Weights of a small GPT-style language model, trained from scratch on English Wikipedia: no biases in attention or MLP, attention and MLP in parallel.
Each number is 128 + 24 x the weight over its row's rms, rounded and kept within 0 to 255. Layers, rows and columns count from 0. Numbers have three digits each. The size before them is the row's rms in percent of the matrix's.

# layer 2 MLP down, 512x2048, rms 0.146, rows 0-54, columns 256-511
101:129156099092123153096148106194122082130165082096137077128116133133142127135129145114080121089128158123125144104114122120118170134097115089125115126114176204133121101167123137117152095105081126112154146189123151121103152158128140126111116128161149135129148152136124135155115108103121102095105104127146106129142115160142121084095101138126188125077152143149160127131100151149189130105173139106110116123124161073144133119133152118133109098143083159105149145141152114127152139124147109100132160097120132141109143108103104159103116130109137131129095114154121129124131120109127108134153120147128142081181102154107118113123119118153170153128108148110125091124156133118132206146162112118089117120111134144122143120145123121097141149119141104111100135147158120150140119119115091
100:094081110133098146132155109140097107123135110119097115118192142160119099109141114124128149161120145124127127131099155126128115149143087085117078104098110119110176119121123093129152151108079115144142056132153141093121117107152172134151110122127139146114120134135113139112150107120085131135179146087136114105128139153131101089160126134173095142115159097115158169117097148126107159087141182112124128121135127153137131115175127085169131145156102188094116136192119122119123135105098147124108119145129194108119116109124123112113131155143113132108120106160074139140098067153113109152127130144124132145163140123104106119134150109117132131102123104095095110124151119129153163134122157130128108130149156120117095115133118103107153152150127138109083081116143126122132131145141133
104:112139118108104141113186102119138138149119156154099174121145109140124087060081141142149115159154120138103101133165123097130142134128132117114134123133128125121160133140086048150143139128141126123104118127122116105131146074133108156121158094149165132145133088117180136162162185160145101100139151119112190146143138116142130089117119130111171097161128147133120109168103115116098150130155089105196092163181147148091178122119111093092114067086135114120158146122105139177097088140133131129134162118134144137095104178147150162127122123121140169143119126092113115108139101128108105151168147139149139084135174175130119163117128136108135146162103119118126131171147116152184149103112138127120111128155139096190129092107170115164128125144129111164150105135147099138141129136157138
103:190109108111106116152117130149150137142143144063107190088138099116164152120157149107099150127164156145151125103146094103104114108139128139134102113155167170088160130136160180107110116135116120142145172128105102104108088081139144114116115113133121159122148166135141114130131159147122144137120076094114122163112152124122077148122120183162136128106121104148143151103129112125132135146110124140110159130128121105143094135133145152131106107126121162144105157126118123148130090131149103135136103068127095097124116124140112123128104100141102147157122148108138139080113154160190112096154122150118103114140127113101112125128109098102128170108137132175107176112150123114133125125158118147125135138127090101092119085131127133141091161129101108128131103112091122170132123156108098
102:129142107132135092111121131142165064057119129128121097150116147123087151134145144114120141117075148158109133098136108121116119116106136161144123115116145165098166135125134164139123097098079113153109136116155103145152092084089139187136164168123153165151105126116100149105139122133088168114145138083111140092111129135146111115128121134125126137116141148121157109149087114096152101170113170109086146151128133130114143134088133083100070167179114140152101093169121140087107128136120163108110130135129121113152133152100148133089131167090091083080153121150141142136117127098120146137114118095103149102110113151133149133125143124117089185151117153139094115131151119123143095157108134130137118112166114118096167174143140117119140092104099084138135107122119150144114125123109117
104:121135133162157131113163090124164102161136124135108131143141148114099144091159095058102092097135139138106100141100118095138088172121111149108101114093127145128108128114148110129139097055127118157143188123111161106125148117127162118149160107125146139128143096077157152145117141115106112154129130129152125133119122118128148130088150155088091130129108127167139153105080129112127129108157110122131155131078125132137112070131171154130069149151094103146095161186150103104132079117150124142092135117215119110137127106110122110100077133129111079119108092104118111104083131108151109146134117133081133100144097108094130132160147113111117128118118157159132095167141127125168097135124113085082140141137140139128109109154149136106134108159120157109142145149108096120082165140134100
102:112089097143114152107153106127135118137169112135112110124066111136154146066148134117097162134101117151134100111173193128098141099153121102090156158144132132103092170116163103100148154118149099127132133136104114106111122105200153107099116149136134094094102116135132103151135136130118119126123113150149132129156150133185168096132159134118099132153101113103119076147123130110178116107095110111134172126101099106158125124158190150130089102127151122151140120129130112118136099118104113123129102093070131152117159146126112142127140092123119120128160147141156115085174161114110107145101133111124123123144118148107133138118140130115110110137113147126102130136136113033112142126137091136123139135116123119149058139154091156129105092119135130146139146145089177124142146154156129
103:126115127130117129158123153114115109136134175150098132130131107084095097113150083145161131161139122115098116082213085116135116157167134131139113150138152143151115084149119122075080129122113150113121108152115102160099162139166118153145108143143102160123100134123101176128143113166145130143118146113146128118127051129138119132114106139090150121113080099077085107137137149144115116125154089110136164123171129128107129121131121115155118124116153132155131073105115179151131113123161135131087129130144161103093146158127126115181107160127097112141151120167095135109141102159110123118128166097168165109116148157166112128089130145141123161124133136118143152094135124128121129112101114151138079084099113129154152085138130127101123148153113178099148135151102144145121118122139145
100:121124115086151108141082199094126109149095116104103096101115167104099123108122122145139145158104130115146102157123089098135101130135139126126154122128129102137149131077108123143141147097111113162117132090142106124175107106108109126142144175167178100152133098092120104141163117113125104143151106101106153105172136111090132105101142153119112112124165140113110154154128099140127142123140145133188187148101143137141112115178094136106107136141151114144119158097134185156139169117170134120098126172120106135150092125155143135122085119121153107151149115120131095179104161131140150101114154153125127118143104147085144124129143099149131086089144165126153150123130103115134155138128136099127117147148109176116108142118113118138141150157122118123144076140137133135121148107087119
096:136116143109112179142133127160114139136113119136140122124115115101117107169076103150130146122129126160104116101145141136149106089090102167168107160165167141084114131140132110125124098167113083108137172114147149157169148192132122104106128193110137121121137114134153130141132108163128127134118177158060101134135103174125125114116132098109147139129123152136129129142166092070120129141129101153118097115134119172156114136117166139147118112142165143108108125132132099115143147104153140126159108122075149127110091110102102132111115152125119082120144153105160141118141132132091146068117160116131115145064152141123103135130116131116149152148121130108123109117088165132118075089173095096127185128124144134141152142159155117102137145106109138113115128081146172116083127181149117
101:166120164105081091137116104153120144116139136105119154138111146159156097131201104119066152109101151096138161129079109158136125112166129139108146117138168175128073147086121141112136090117127123111158123119118085140099094096082142116143095121121180123123143180145168123126121148096092105159118137107152108112112112109137144131136114130141137139108122130201117147142072097139115132123144145125151138116152062106110114136103123107143115151141120113136122189125129152098089119135138123144130132160125074090088158126112156090090120148143126139122137079128137130102114124072129106134165131162118121131142140173113096107142141130128118095157166125136180148143149134205116135160118089136150116115139112112115154111160118090125143133141128139146133117140116117120091149092148117
101:099173118158122134124124060131185104155126126146104117083131069135138169133124148141138105118116130165140194140125113126128116029164153134133131126151138131118144135104104152142138107136132103123109148142155150130113089126145158142110143095110142126093136113148173113128159106090116134130116115130142138116108124101150135123164172089142138072132158143104131197155105113133068131127117119067170127157128125187079113102125136150152124097117106170142130156112125150138156154115151133155138133104132113120121114138109115121161112140111079071158108132117116132133150142137102124130137125150172103144120126128139136097109107147141096073124096132113102163108096091130151156122128145107109133085147146086123097111107102109132123182080155086113131149149159123127130164153133110
098:126100129112124126149147133113107112126128119166112103126139126120133125128159120138118166125071124127118128129152144126109144131095143137141125130117117165139164128117156102155126132120138172132128081130124161155132161149085145077095130147140123120142132117156094142092154113090136129151156167120086154169154127136148123138186111142138129118119126097098098153131152156136130095114174114135168127133108096109110099144143176115123120149123104092108130147150134142125117138122120107103097123143095130112140098115106125121138126124170140168139144111148123156161112128132156101176159123128163103137134101153059113164123112150138104127141117129158150134141117130093136117131120157130134103137112153157148152116147143131128088109073095160179109147141142160100143151115157120
100:119132114119116109172146080119125097100138096139140147105154102125113092147119154107133149149111159121117135142133124130123170125116150142128147155141138079047147115088139082152103114107142099145136136107129143167118125170127096104101132080137125106102180118151086109124137146165116144138133121101133144151110116087103119159164141116105120095106125164140099087109126130141134124121161106137124095127144110121146139158122114132123134105162147133106109106117138119167103075088156117138138077115100129143157137099164145170142169102128112119198131135118119141108085136152146127093117157136119093163111128147131128181104155118144135100112119079079121077170142120081177075094154124140074116104142121125131159120109135120142161130127084138109150133143096150103092143060130091
100:171085106133114150104140120129078162145137140116135165191161156122139137160161170094132148109137187132131130099124117167091117156097131164125154160135117141124137097152089170120170123165120119142117134136157143106124147090137113099159100077161119161119112150128114131106170123129193118110150089124137093157117104111129160129125151133138193148115175118156141116137118128112095145067186116163103148151097113094109105151100117145111127147115134127145117139127160140169141122153143095145087110120158160153149157109115133127162117103120122073168146137091126137104141136105103138111110125176141167138149137141103106148062155102113134122173139122122167131140161132120144117114128120117091140120130115097127156134120130171116129153146110136145149126104110121125107115119117146
100:129189049121134144132136138102161133091091100115110123098116111162107166129126091124092123108132151126132134081145128170125106122123116120129158136138114115171164128108155107167103171132133144175085094166134176113127157102113143130117150175132092127133143092145138122123100138135109093194118101136131107152144116173106121140136129110114124127074130140150133107154109138138140168095129169157127123105138117155126182131092133095093163156143111128080139151129133136120123151132140128156121154122122136171143123146135137113111151126131143122137133157161140152101090115113163122104121130151142110114136158198153107148135129130110155118125113155138083131144094074167110124107139089137161085143084083108136121081126165160103123147166108120158121094143151129117178145121106139
100:123090164126140132140156135117107076130114125158157167071146154096125116109151111112149150128133096165083114116122140079153091124133102115131132104131155123075153137113149107080126174087131150154187147143104135121118108135127104133093138111123162165126148140133115119138119141120183128133162158121105143102153104102109153157093115117164138118108127159134147141131114121141117147117116144149120159132077114138143112139086160097080135114106092197114173096127125150179152111093165153155144143160155138128157109134116078086106163145146133138083145165133120137115151123114121170121096086137104106159121135167085147155147137067141134121113137156145138101130126135141121085128122155149128154126134090126105112147128163099095143148108126115114093094097151136104139126127157108
098:119125132127114102132102114098126143131155110063080134129142077126116150145130094106104148151132183151136111109115170091077115113131139180143161117139163139136156118126126094095175124128137147122127152113107118146126126099176125115103106098121104134146133097105168134072121150174100095139085152134132150112136107109148115138074130159068092149136146155162120085090121169128157115131112126151139117084102148121156166138151102165106124142157124107079127104129104130136104106131151116133121151090082101117169106093114102130153141107165171133116139118133153116076126114107134137128113144145124125152120111139137094084099103119161121086119101163136132147124102151091115142113126157107141114116131138133121084141156143146134123072133114164131137120134119121116097111141100115
102:160147118172158147122137120142117129157139118149145159162161123162138082140131143117128089109130101139127169146143125167147145127136101132108127120115137124156127127166151108119120173149119141128138118125109102113108111103095107090101122138140091133135153131135125093145139111146110151148103135102138169121116101129121154145089137129149129134165094172110112083100144089129101125131164163119112169147084107137113148076121139111153145137139095118164125093134095136168123124111124170103175127152127071174133116097147123118168108102128106128089121167084170144112117138134135101134140098152139133088145153101075107124121130145109182120098121143138154128106097109150134104097136121115086116102105146138073117148117140122141075094112111142114138114091188139138155128119142129
101:171167142107147101115157118147135117128136107127132122119138138139069117139153103124110137083129114153199173144159149126103075157108139163127115101162120135104183130139131115068146138146159088118123174113156190155118150133144134141132161117093124135124141075102117154160128093126151118129163126159130153125137105108107104182089135114139109113112116165127164113086148156157135107118083105142146160160106175084118148122110135103139131120146165155108100122121071109123117130118140160119110115123100126152114164133153130116170145142128150116111151147107153133170082134109119137096131105147121083085129117101122129131135168120062167073143097091112144104183138111135141098075140123130108084122140149113131094105082124141143094111108120159132154153119116119108157164142115127
101:107102140124103115099118150131134099144098147144118136113111163103105108155121131115115106129135114130154139118151133145147132160113140139170130131147134104159111115128108125171120123116131157087101136141133141133151094173111161138143155111141144134111166089119108157094125149143097149111132111157143139140121113117141145098144113132090164074154098120078149142108122122114139098128123153189107145111108154151130098087124170135089112148147164119095140158098148113143146117124145154097085106130081140134161146097116130155101108118096104143117140165128129141136118085187126119102115086074125135145101134169125138115139142093132145128144142114179144125170072091111107107117108091169152142109131116125158117145067146111148127108139102136142169130172137112118160120137181166
102:136181119156143109156148153113128093115127103151109120118126148120116153095183143105119089126149099075151139166080118134123108145124124101151154127114073148113141098153157131110127121143100117148108130180140146142096082162133107078145130098158118140117125115102122154128094112118147094133145115134078137097164106109099162111147117127161162171127073146153123108124138132172161113111108108134110117122078154137141141144166147108137083137140121078121139060171111131070128169075154139119092161133159118095136131161119112127146106091128124104143123142098154150104136119131151153095103093155151111094118138084104142155159167111155119127109138163117141116103113126117126120155092085077127129124116114094142160080102128147102121133155159158147152139141103150172105141134116102
100:113092140132126171125138139124106138138142110171113123132133150153130132140137173119092072151122132163142072134126097134109134130134091094101132189152129115098138103131143133080130097126113111135113113134114076138138077158069121145137116104123096116135129137143180211107142129140128139135146133153109128108103186140111114138114159107133141109178174141127142165111172159135087160101064130137152134119146106133122161143150072156142100139168081111130109105089145116075130107136106117146108091105114122122158133080139123138073107138146143161097130106122091152146120116113143101089129127082122138123124151138121126119139176102140113108133149101133063113083110190145123180130110122114134093127110113115130102116101117129071086108105110156147129097104147145151086117156143143
100:084100141142139109125101116102113117118129179131150153069119146164109161090123096144136129146134134103132114153109146111147129134146166130128149128128168154105136152135121112175128110117120138119121072152131142133131146120164121131120153095088118110149116145150132136105140128117148125119150123117088124125152149120147098156142132159141143144147131085138091116066154116098085155135159160144130142124098119148136097144124149103058080149123132176108139126116104126053140110157145097157162117123098120143126085144105111102097145109128123125115150134139120132150150110122147134149119105130126108113111107154113106107132132115158119099137113137123122111130138061111116116128119089108107099113164126110151110103167081107118089108110072120111120128101102118152132122169096114
100:113141086129131126132092160122184163119167132123141124121102141092131124149114116131136106114170079105136149152114087133168116117181167147124109117137105082176143128162124136136131080121092123150166119131166109150127137143122115137125130143121101112111124130130160148095140067121138129173098107162112079105141153144111137067130102107120141156185121138140162133127149121138126124109170165176168127094144138130142118099143100139091132126139122099128128119117128121145141126115152133118157120119163142141150117119118168112088154126118066120123120121097138169109146106095095116133128133109132134125093122135134132134149165118131139134163137096145121146153104096119133110118118109131116136168177123151120161196091086125149127106150133152115170114142143085085086129110122135
101:139124151126134124109106133112119166098163107129095121122127142128103144135086149075124118128149106168148131127132062110135147087149114157104077108084111116131102182077117140110087140134140176150093136171092102120180107119129176134130113129100153128134115126110187132117150107125108154125122127139148140111142122144154153082113152162124109118086123115121111120124108152135149131134139120123144147117134108128119092098132112107116172122117143127123136112141142146109067186113126157122155153115102118139135123155110132105135129102131099165119102096126127149092192111135106144105111177131179124174129150137138129139098136119157152121128106120113133133151137091172136157133163121121133108118125130136122154107125080131097154110127160112131150150128108084143135089097124189
100:109093147099133156155172133149084117129153117152142102126096130101136126117116126138116118116139128137138177150140157178135103107123115120135120117103112103101118131141108123094128046139134137114123053102129112126102130124095154140123077167155119100141106111121129128074135125113145124141138127128174134132141105097107068096137073123120156116096142127148134132081074122128096135143123119097139080129117158149166111162135141129145112164080173118140138136118119146102143132153152164102138114121134096116119077135157113123107137120139062180079124170164161088122129137167120118142146089137093149151095127099127121155134110102113124138093137114105142108115142122103125150166109121121069156118144137126125120119144149098126120088151154129123134144083148135154125127092162130
100:108124132138128131117124103104155097095096114127113103132129110120104122108135107128096118158147123092134111138147140112120084173126140161121098115164122097141103115134112164164155109139147151144127134094133150141141115121165133111119134128128143108123103143141163168128088103135073117122091127083113204105158143140122156143122114161168090101124145136152122165131158142143100135160178120138105116104175166119112096089145122137138153121136131116107150122190132122140111093132128131102164090105151222088146127135154127128120161147114177152111093110137140145172083134107121141106130117108132125144122102158094149126128101134134137146136153159095117117100139151187111165143102150143128140104130138159153119129150137137151114130105082106133129132163128091122134136119115135
100:106141140138127127113126105125072094120131106158130141148135133163126143124113141093128146140130143153101139105097152132159140113152116111098114100100076161116102096156095151104118110153180113091099145116102098136125136140127169137130107119129099126125101148111166135099123123134101128134158084123114103127129092109120114146108133129123116158110157133146140102145088147104087142133150124121121112151113121090088134141134129124143095115130115107172089116100129155149153087148138155153074135132091125130102151129141101119147136085126169098137100151147151093137111082120123135157203118144129110156170131109147137165133120101155136123136102106097128103074162102132122157129115115113091164133124081109100124132131124112143172148126186183116110130156121156113143109053162118
097:120127124167128148113097124093154096114114123166150133126106106121119120172203128124102184123078105109139136076108214136133137114093089146114119112139138120148140115118136132138129117111122153129086140121168127159138151096200098109129139131116135150166111111146143118118104142114136106129170141129089136163136142101113135113119175106153156135127156180112123100086080146091132130112140161111133135135137113131107080147137161091151131090132115122135202140143119112106151105132058086075085108101125128113114120127080163101107115111134112092127097128123143156100129117120124122120111127101104140139121085150109167112169107161151108159152128131141137102092133112150091135136138141137136105150137124115127102146164123074116130136136152163134122105126112111118101104169128140
101:205135151091132130117164103074115158098134130135117116180107084110155159127119121081110115123125176094157120090115109137166091157138150159093147129133130144131144098155151153145156094170145093131116145107127203102081102087141124129146132119113145109170103134104156110129127121143116175179070101128118144116141136114096140094161141145109110127126126113152142104183131113103119203117072125123149152107100091073139137144116111160182123115079102090160149063193138117085128111152127128138096160103085098143108142139129175135127116112166133110153097132143107127146135127102141119101146125178124128168169094132153102132130175129143152079127174112144111148111128139143164161121133144123122165116136141131088085105147080175111164157128128123120156142150114104096175145142142117
101:141125122131089140105146139164078152130108147098125151147154115111142134149121180122118183133097118081104164116081135082102087134084067169152157117117135178108109123109127132084125170121143156123133133171146110116128116085081139067116153119108126153118155098145137112082127137112105140146078135115176137170157120115120088144153129099120114110149100158153102121153131130107159128160122096134120149150112119088138138112144135156131145119092134109141129096132125139091112097191139082155137160111139126141127078125119094112086123116091081114102159095100155114144143152120135118132107090126098153095163141106120107110135138153126166140109145081125085136140147063115139128103148131143134125101136154122103098164121119149151107101126149137131137117116144164143171112141142131
100:094116133100163085128117109094112164132149153126152145148120111155121131101144112111125137153121121131127145147131083142089106087127129123122146129134100114102083121118133097147081140110095163129140121146103112178172170090127173133127126137107117128109136114136154172116149103128131125145154128140103135138125097129134154114123123130132106098136188147135124106139117132154127117108163132096107172113138066184087118162113102114123099101101128124134171112134135138138140104136159105099155101137129118124134155132125119108113160145084125092110133119153149115134145169108130123093076092124111136120114124113112130083116113147169123136098109108128111172147168103111133083118151130109102137107143139171132121164159121117105148113093138155101159184158084122123141084123082069
099:077132135119138108144145130130162138139166114128118125120143145129101120142108153126132147137121098082111134148157111113117144119122150111097150127124136127128182132084136088105127080126135158118149088150162139114154125102174118110160140139153179115184118134127103192127184158122118181130129065121098159122142119164139147102157115120109080067153114120109112125133102101129104139136178119131104142115152172161112148163107136115127098125103149188149139116125096142101142133196125106162130180150159169123118103140132167101138135133125084143119137157129175108127158118163116091116087102157129128154150116119106170136091097100100123126147097125111141147157185085132144126107139111188185141168090087155211146146139153123112137119136133132140123119113116112128112161176100131
103:160100121137128107133118127118189109158115134139127150142099131112148111130121112132125132156161079102152138141135132142117114091141142112158109100135084099160138151106118130145142160154134118139131154144097118170085124100159090160142109132102137120157175129082099086168112137136124139142112113147146138153132148113109143120115121115115083095128122103104145129126138152125152172174116130118146162094131151112109132125118127113122169119149154120133139094111133158126103128135148149182096128073154124147124112102077125139113088143121140108127146138149152123126178135092096105146120145114160122114139192122124172135110138111145113164178128111164177108087125120124124101087172167151089129122108190152135116140145093155140143151151158142122173135135096131092152165152135116
099:136146110141148112123107100146140129096108133159140131122135082109100129149165107096139151114134105116135149105092154145116131144107132156179106114108181126129140116131121180119098127142175139151149135134141168138139115112135102155123129122138149151139121126128183081153104152180142151105119164118085128148119139114149154147101081141134122133101138092166068147096188147120108084135125121120157103153127114127132123127126162103173095125113074177128163127087143135093130135143108168093086113144118092140129130102120144131134135120164104115167109105136114187127165137122102130121145086132124092114095106112155129106086123104131156084113169172144098136096174058102116104111142142153134141159144155128128140175059116186121144146118150124110104112166091142088111149111125156
104:161103151131104145138139101090189150152161112112147119135134109119135184088114131111108142146144121173122164138100143118125141114149134114122102110089154146119144110113125106136112187128108128094094068144174155100149107127140107152159125143138160132138147106130124114135124117152160138098168142128139126109100129120115130120133146132111135125095151137098137118169121156136140113131167100147122108088131088116133129118113101111149123168057129116080067115143106131138136142115133125147071153109128112120148107164163121123122115125143109143178111162105096126138113117132152104148160131144111124102138128106128156112120131097153139140133102152127123132111134091135119140098163114181123118144132093108141112164138115121122108107153151149105131139155107082116141131148131139
100:103144123113161144109109101107139148129107135142140115117142175109162127183142087159146158118139141150126137128110146122139145179133117157144103119146145131125063144121137116127090140134117166119128146168145159095133150173136112131151166180089116151158154127117162162125164133114132163126098094158126137133136117111112125127185099106108167107158116159118121133107118122131115111148149176168143139162179129125146160141071172159136096115140121143147148129121179126121138164108086121161106125135076131141103182148167161133141141119161148151150137127145147122097132092147091169156143117121117154090162115083140160117160104106100173155143109118145180128140100135078107087145107133126117087109108083142157138122141144137072137142107110100115141099089130149132134149148095125
103:143139130108120135121156139171137118142119089132115131091115116101094130112145149103116114142156155155115100103090126145172111143152100126146105091161110153125129147161104118088149132063114102128146136140117124141137055167168173142129111140100152135082114178166138114124103146112119105126158096142156133146114133131135157117144137121149131141142132132131136166167135159139174181148136119121184097131117134179129107138133092132157173167141143169135110154113194135152086131099095139134126171085110154152080109131145104157137124106129157131147135099093129141130142129144113140165131127097099144170145111152132172114153132148113144119119145172099112175140156154155164133112107135146154120133158138159121132105071139080156137128118096087154145131126124137141125124129141116
104:136120162104123178142115122120156151093150120127144124147118124155120109107133079153097135115149170139097164108183151129077161103133117132149116084116071091120114121116094133174101102112123130144134099154147131144140106157112116084140124156162119160123112133119145110135129148112123118110096123129102100162114125087137141119105105134126156117159123117115121197157146115136115112131142121119104166118172125119116112115153118120136118105148154110131119105146163131131140132129123150166117149132061130114143160123166143164133116154112122158135105101163100123081122142138130097091131106103140144125129155115174133161109094167141089144155112127107155112115095152124069154092121157089107115099131125111164113122118152154130108095173119172136117139142120116135138104084117134
098:147128135097143085094101156070137144132104117152154167102131145101172134149143146126160175097116101114095144109134152102107135116136121126121167127153138114109139150111085145146133134135110154118135126120134129114132115081143118171144143067115112117125125162121131108130090088143092141102151122077104114116146171171155069108078124116164097165158114166149159163124124085162131152136143172160151124055148137134119140133121158126116156121114132084107108129105109136161140090116158107097091165128149125131103172105091139123143136137097147138094120173178176166099145128146147135130134152106104110096145118102146127127182155121111141148114134116135100142102135117105121144090160156111139098110164154139162119131141105135142151134129112130145145143138117114090109107149103109
099:142087104134108109131125131126200122113097143140094139085146105108127151120108110151171153154108152074120152132101143135114140135151111155121162122106108124144121153135136151093089147111135093089144110135132118122146098118149120111161131151128131124093124132123125119146134090172109142148160131177117136133132119192117142151133127128120112124127095141114151108139131167189094101138139123128113131150113128117126126097133106096105097124161109110144108175133125167138134088143178166128145112127130119133093127137135116135130089110130111145090122145125147198146161120096123147131132092180146102088138128131146149150160110095145132080185123092133156170107135139101119137136086127137144148124109090129132129155141088171132140152161141168140152148101145123125177119161165111
104:124135096128133096131128093145152105132108108166151116073135134131131091121140125110100157094127110137105078128139153159079124105064094088117088074143120125111106151097165114097144112138150143146122147108164110093190158122150135117158159124115126152129137168078148128121145069153091144151155113139157183130130111113109084112137100114096102141093121096129070149092082083103179110144156115119104139124081101112123114160084139164143125158059168141105101161118155116124147099138162138123120140105109143138088152141128153130167137185136111117100087155148153164132142111117127123169127125168121090146146105095159129136143103075119135127165154137152148126128133137109143149147143092125115117115134090125137147119143121117089152121143125093144118114107191125155171165130115142
099:133127136125112116122094112125105115120139144155129131119116191104099111134094161137112131142127151146138114151114165113127142136106131124138124081159156113080110135149130128145134111179107150120092116123132124182133095124122144126136143126115126149104133130176097120111127119090138158108131084111116067135134112118125150161142130088163138132136133135117169101118170127115062122100118091149161153164150103132114144176138160139122148115165094112104161141120137120120108108126110196169142116133109184065136141117095150162102106143139133118115136137125145146086160116127140085109150132167123141123137103122165117183114128078144137118107100110129147100134129122117126132138135128180109112152120133116135150129093107127108134104145107085156118120136118106104149131146138148
100:117158143149128191095119126121096131111154107166140084146125106136140083142098132147157172155133102159168090138142119130133163059142145111138164139163136098139149110127138168149140115095087145135121186117107126159133119127133091138142135133105161124137133131116126161113115119102153145170099143193134088151118135128121130100147100137080124093103117119151118152135154138093114183119117140103135150119174127129080088125152166129101101128182137090146130146116150159157140135142142152124130086125115122150102114124150105174067086125142149117126148159098125153130152159099098132119102108149110137160115109149107125153108133111115153125074122114115143115112144140099124073109130134161152138152107127117151103165146123149121070137131122121076125126124123147110126149117151177
098:075092080156111163162132143115134130147087092095104136142131111114071123081157115109127145104177145123093123112139121123130133120114125151127154146137153093103116123144137138121141116138121071107130131121155070149165125141130130107155163125121124083136128150145128099143110064128141116122092167164105147135103128129129153143201149141172115150063105112118189150093185133154130135118108132105132158138124119109146101136129139149095176124141133108161119125133173103149183141118142145161182169153096132110101107137122144149086135150096096142160128154119116145101127096105136130111169130129109149128095129116142086121153091136136122102117094135093146070135149096126140150138123092123090147118152139108134116123087117097150107126119120130113120138125122112117163125119156122
102:157153152120132130127125121161105128160108103141108116104087116086126137124152111144151185155146135161109143116123102156134118104150105135148136132116143101136117097134172139080145117105147097115126097133165098107114162115150123118159136158155114139140114132076149162142126114123131100138100144121127152100122126085134105111135099117099128103100150160127159093134156169115168162125122141159119127115169164119166092133116125134136130120091108158108096114150144114106167146159107127152090118144135117137134126113150077089111105172100101129127120157101149160139137150149118161149132137130151128154125146087102131106175116131120128116128135150134103143069121097134157109132156088188172179129110122124172128157107084137128099115135119104096105098139088122093167107116103142
102:087172142132133141151072118111154098096140130128151106112139099123129147153122161113116140116150127149103141110097115097145151121179142107148150162123141119092161152122149139189116155132168136153143136090122198154130106169121125123143090146091118145125139140144094130161161092145148144142151099151090172098142160148145124153153103142164155103125119128140092117135091083160102136114110142146114126101138147135103122136135151153123101144101148109113179104117130079122160090072094125137111102164150177153120134106118072083103105134122125137124110123119107177120101129156145114127117137125110161078104082132107133168112156124144156155127148129088145131112131114133161097107152130081145094117112085123102112166129154141137109106156109136150143138108098137142140170098138129
103:131158135170103123130140142169153131167137142141159136146138163128116155122096163099183092166113187099161156100123120107117107113129125119147133136124155127114120104134109074157134134138117143102116112133140110148091165175094100125082133076117164119111137144150121165158163119179158104121143167151145102151107146141135141085142164119113095093144119099139168147101151103097165108138191069151147128136162161144099129166107088134162105122109136100155128088128127088138173122116099130110140161143168127168144157109136146117117132122172143126173100141132114123098109137098108129128119172079158147160126148134151147105102117087119100128146138080120093108109104125101145120078128119143119108118167151093106132161066084139179126133085128104118137115143113136172075088111114127
100:125108143123165155157119129143142108134132107116121119143128126145170101115151060104145126155143124149161147186112121099178147126138105152147086116134126179150127127132112180139146144082142131133186136142108145131135174166107203164142146161133153139129141133099138120157130105140075131076145138095125127127123147160159103126150124140137100086153158078165157132115125119146117125117097126106081144141090099137127119118133113143115125134178131122099128118130119139120130139118118121125113114074143140154114156141098085128102154138122137133174137177133087166112097087144156124135111120125139119123158113144095106130142144180162100144150166097107131158166156103151155109140120121113139121153148091145166089129148166140140125171128115106100131133104099119140122140122132153
101:122186128122119155155089108156145108158126121118147148131115108113083141136122129134112116106145090095108149133129090121100090079109111130159083137132157146093147120116141127126136140096120130146139106111163131139133096142120109146149116103122133124132136118128171125169120153172126119153116142106119163089149129119110120119119155119108145091117154129097111133132130139124150164132115172134128122146125110156105125091167126135107131138122121155162149138154134147107104188089140100112138109101152132146168063135122139178151134086114118169128094145112121118135076123100179147083113119092133092125132100120149160102138100127119130157172093083097176085118143141116148115124147163198152162113103100136149130133127136138146126121160119145127160152093142130115139116156098137
106:176092142133118138117143115110092122132117100109096129123142105115158157083098157108110159113134119132121121161111131166124135146109122154131122127121140096126144129140108126143177086132137127174126117102144127115093122148137128124103147135126125132126137149126110115112114135142142142119108102132115131135151109161143142126132114143102125180142148147162124092137122116101125117117110160177114152126079143152105104131169136084161141156178093106089091137127130114151141164117095112092151125147158118117126149089136138160105131142137099124193118134121106142124128128148084128119144116159161130133117150129121111140145169135136124084148165126136107116096102123117147118153094114116121124137130120145130146122111121100073203119096140151112109115124152118102089125154118108
100:092148139163135164111175114135113119159124143126118123146133136149117125097123084121132141100134077130111116126121141152143144100111140140130166103083116107144136147133152114081142143119181089114111140123096130103163135092136133132138084114147099174146124156142117152133134154111136137129138159107165103100165195066066179093117135115124163165117168060108135125128088153113079130138126109157079176114112096130142185145058084104160164148137103122172129136126095150113097107122142126156145134077122083129174132075120131100118117130169122090092115122104128109132124129131118154110123113157138135161117110121074131139081141132116124123126153135109087123137124180137100120143150141059117106152124115084097117103080129106092128114135131163164127125159114116134174142115148126
099:105106153125126130086157114147095121163148151138161110096138121141116129152108143135124120102135153152138129133132112142122165154127164144121130126115085178182156076164131085143107141178127141120107112081113122143161127168117120116143128121121163122141145135138138122116100150049129124105105100147175151101144111128119136141139112134089141133193162164097126106131155150122091130119143122146098124141090141142135127157144108091139113105135127132128139124148116117046179138149101163144175105139087068140114151143109141176125168168098107130142112166097119144128094120169128144138129126152087160120112106122177139152108116133095142132159215134161095145128126180113133127092163180127124124132104145106128135141120157099130165116116167136127113163110138139115153109180172099
099:108150131104112087122094156110171138147099161176106120144147127128132116108118122107134141104147084111116129099118149144143151120132122160133120134181183096152154147100119110136143124138160139137143111146107070108083144166167116112123116088106136133156129104114106126145209123106136156134134082141118140149134118110109086117143121136134159097107153153115134136089097129164088152139158125119153096126140121153134130163159136119136126149115123153098104182165122134121128124104129134104126131151158191102135135119114129139147158136123117153104095139138135154122151115160127137129098150138162141125124175111101150118168146113121095145158123150151115139137116127139082143057112141114130099130145110124122097166164121101097125136157126161135157138131113113164098130142149140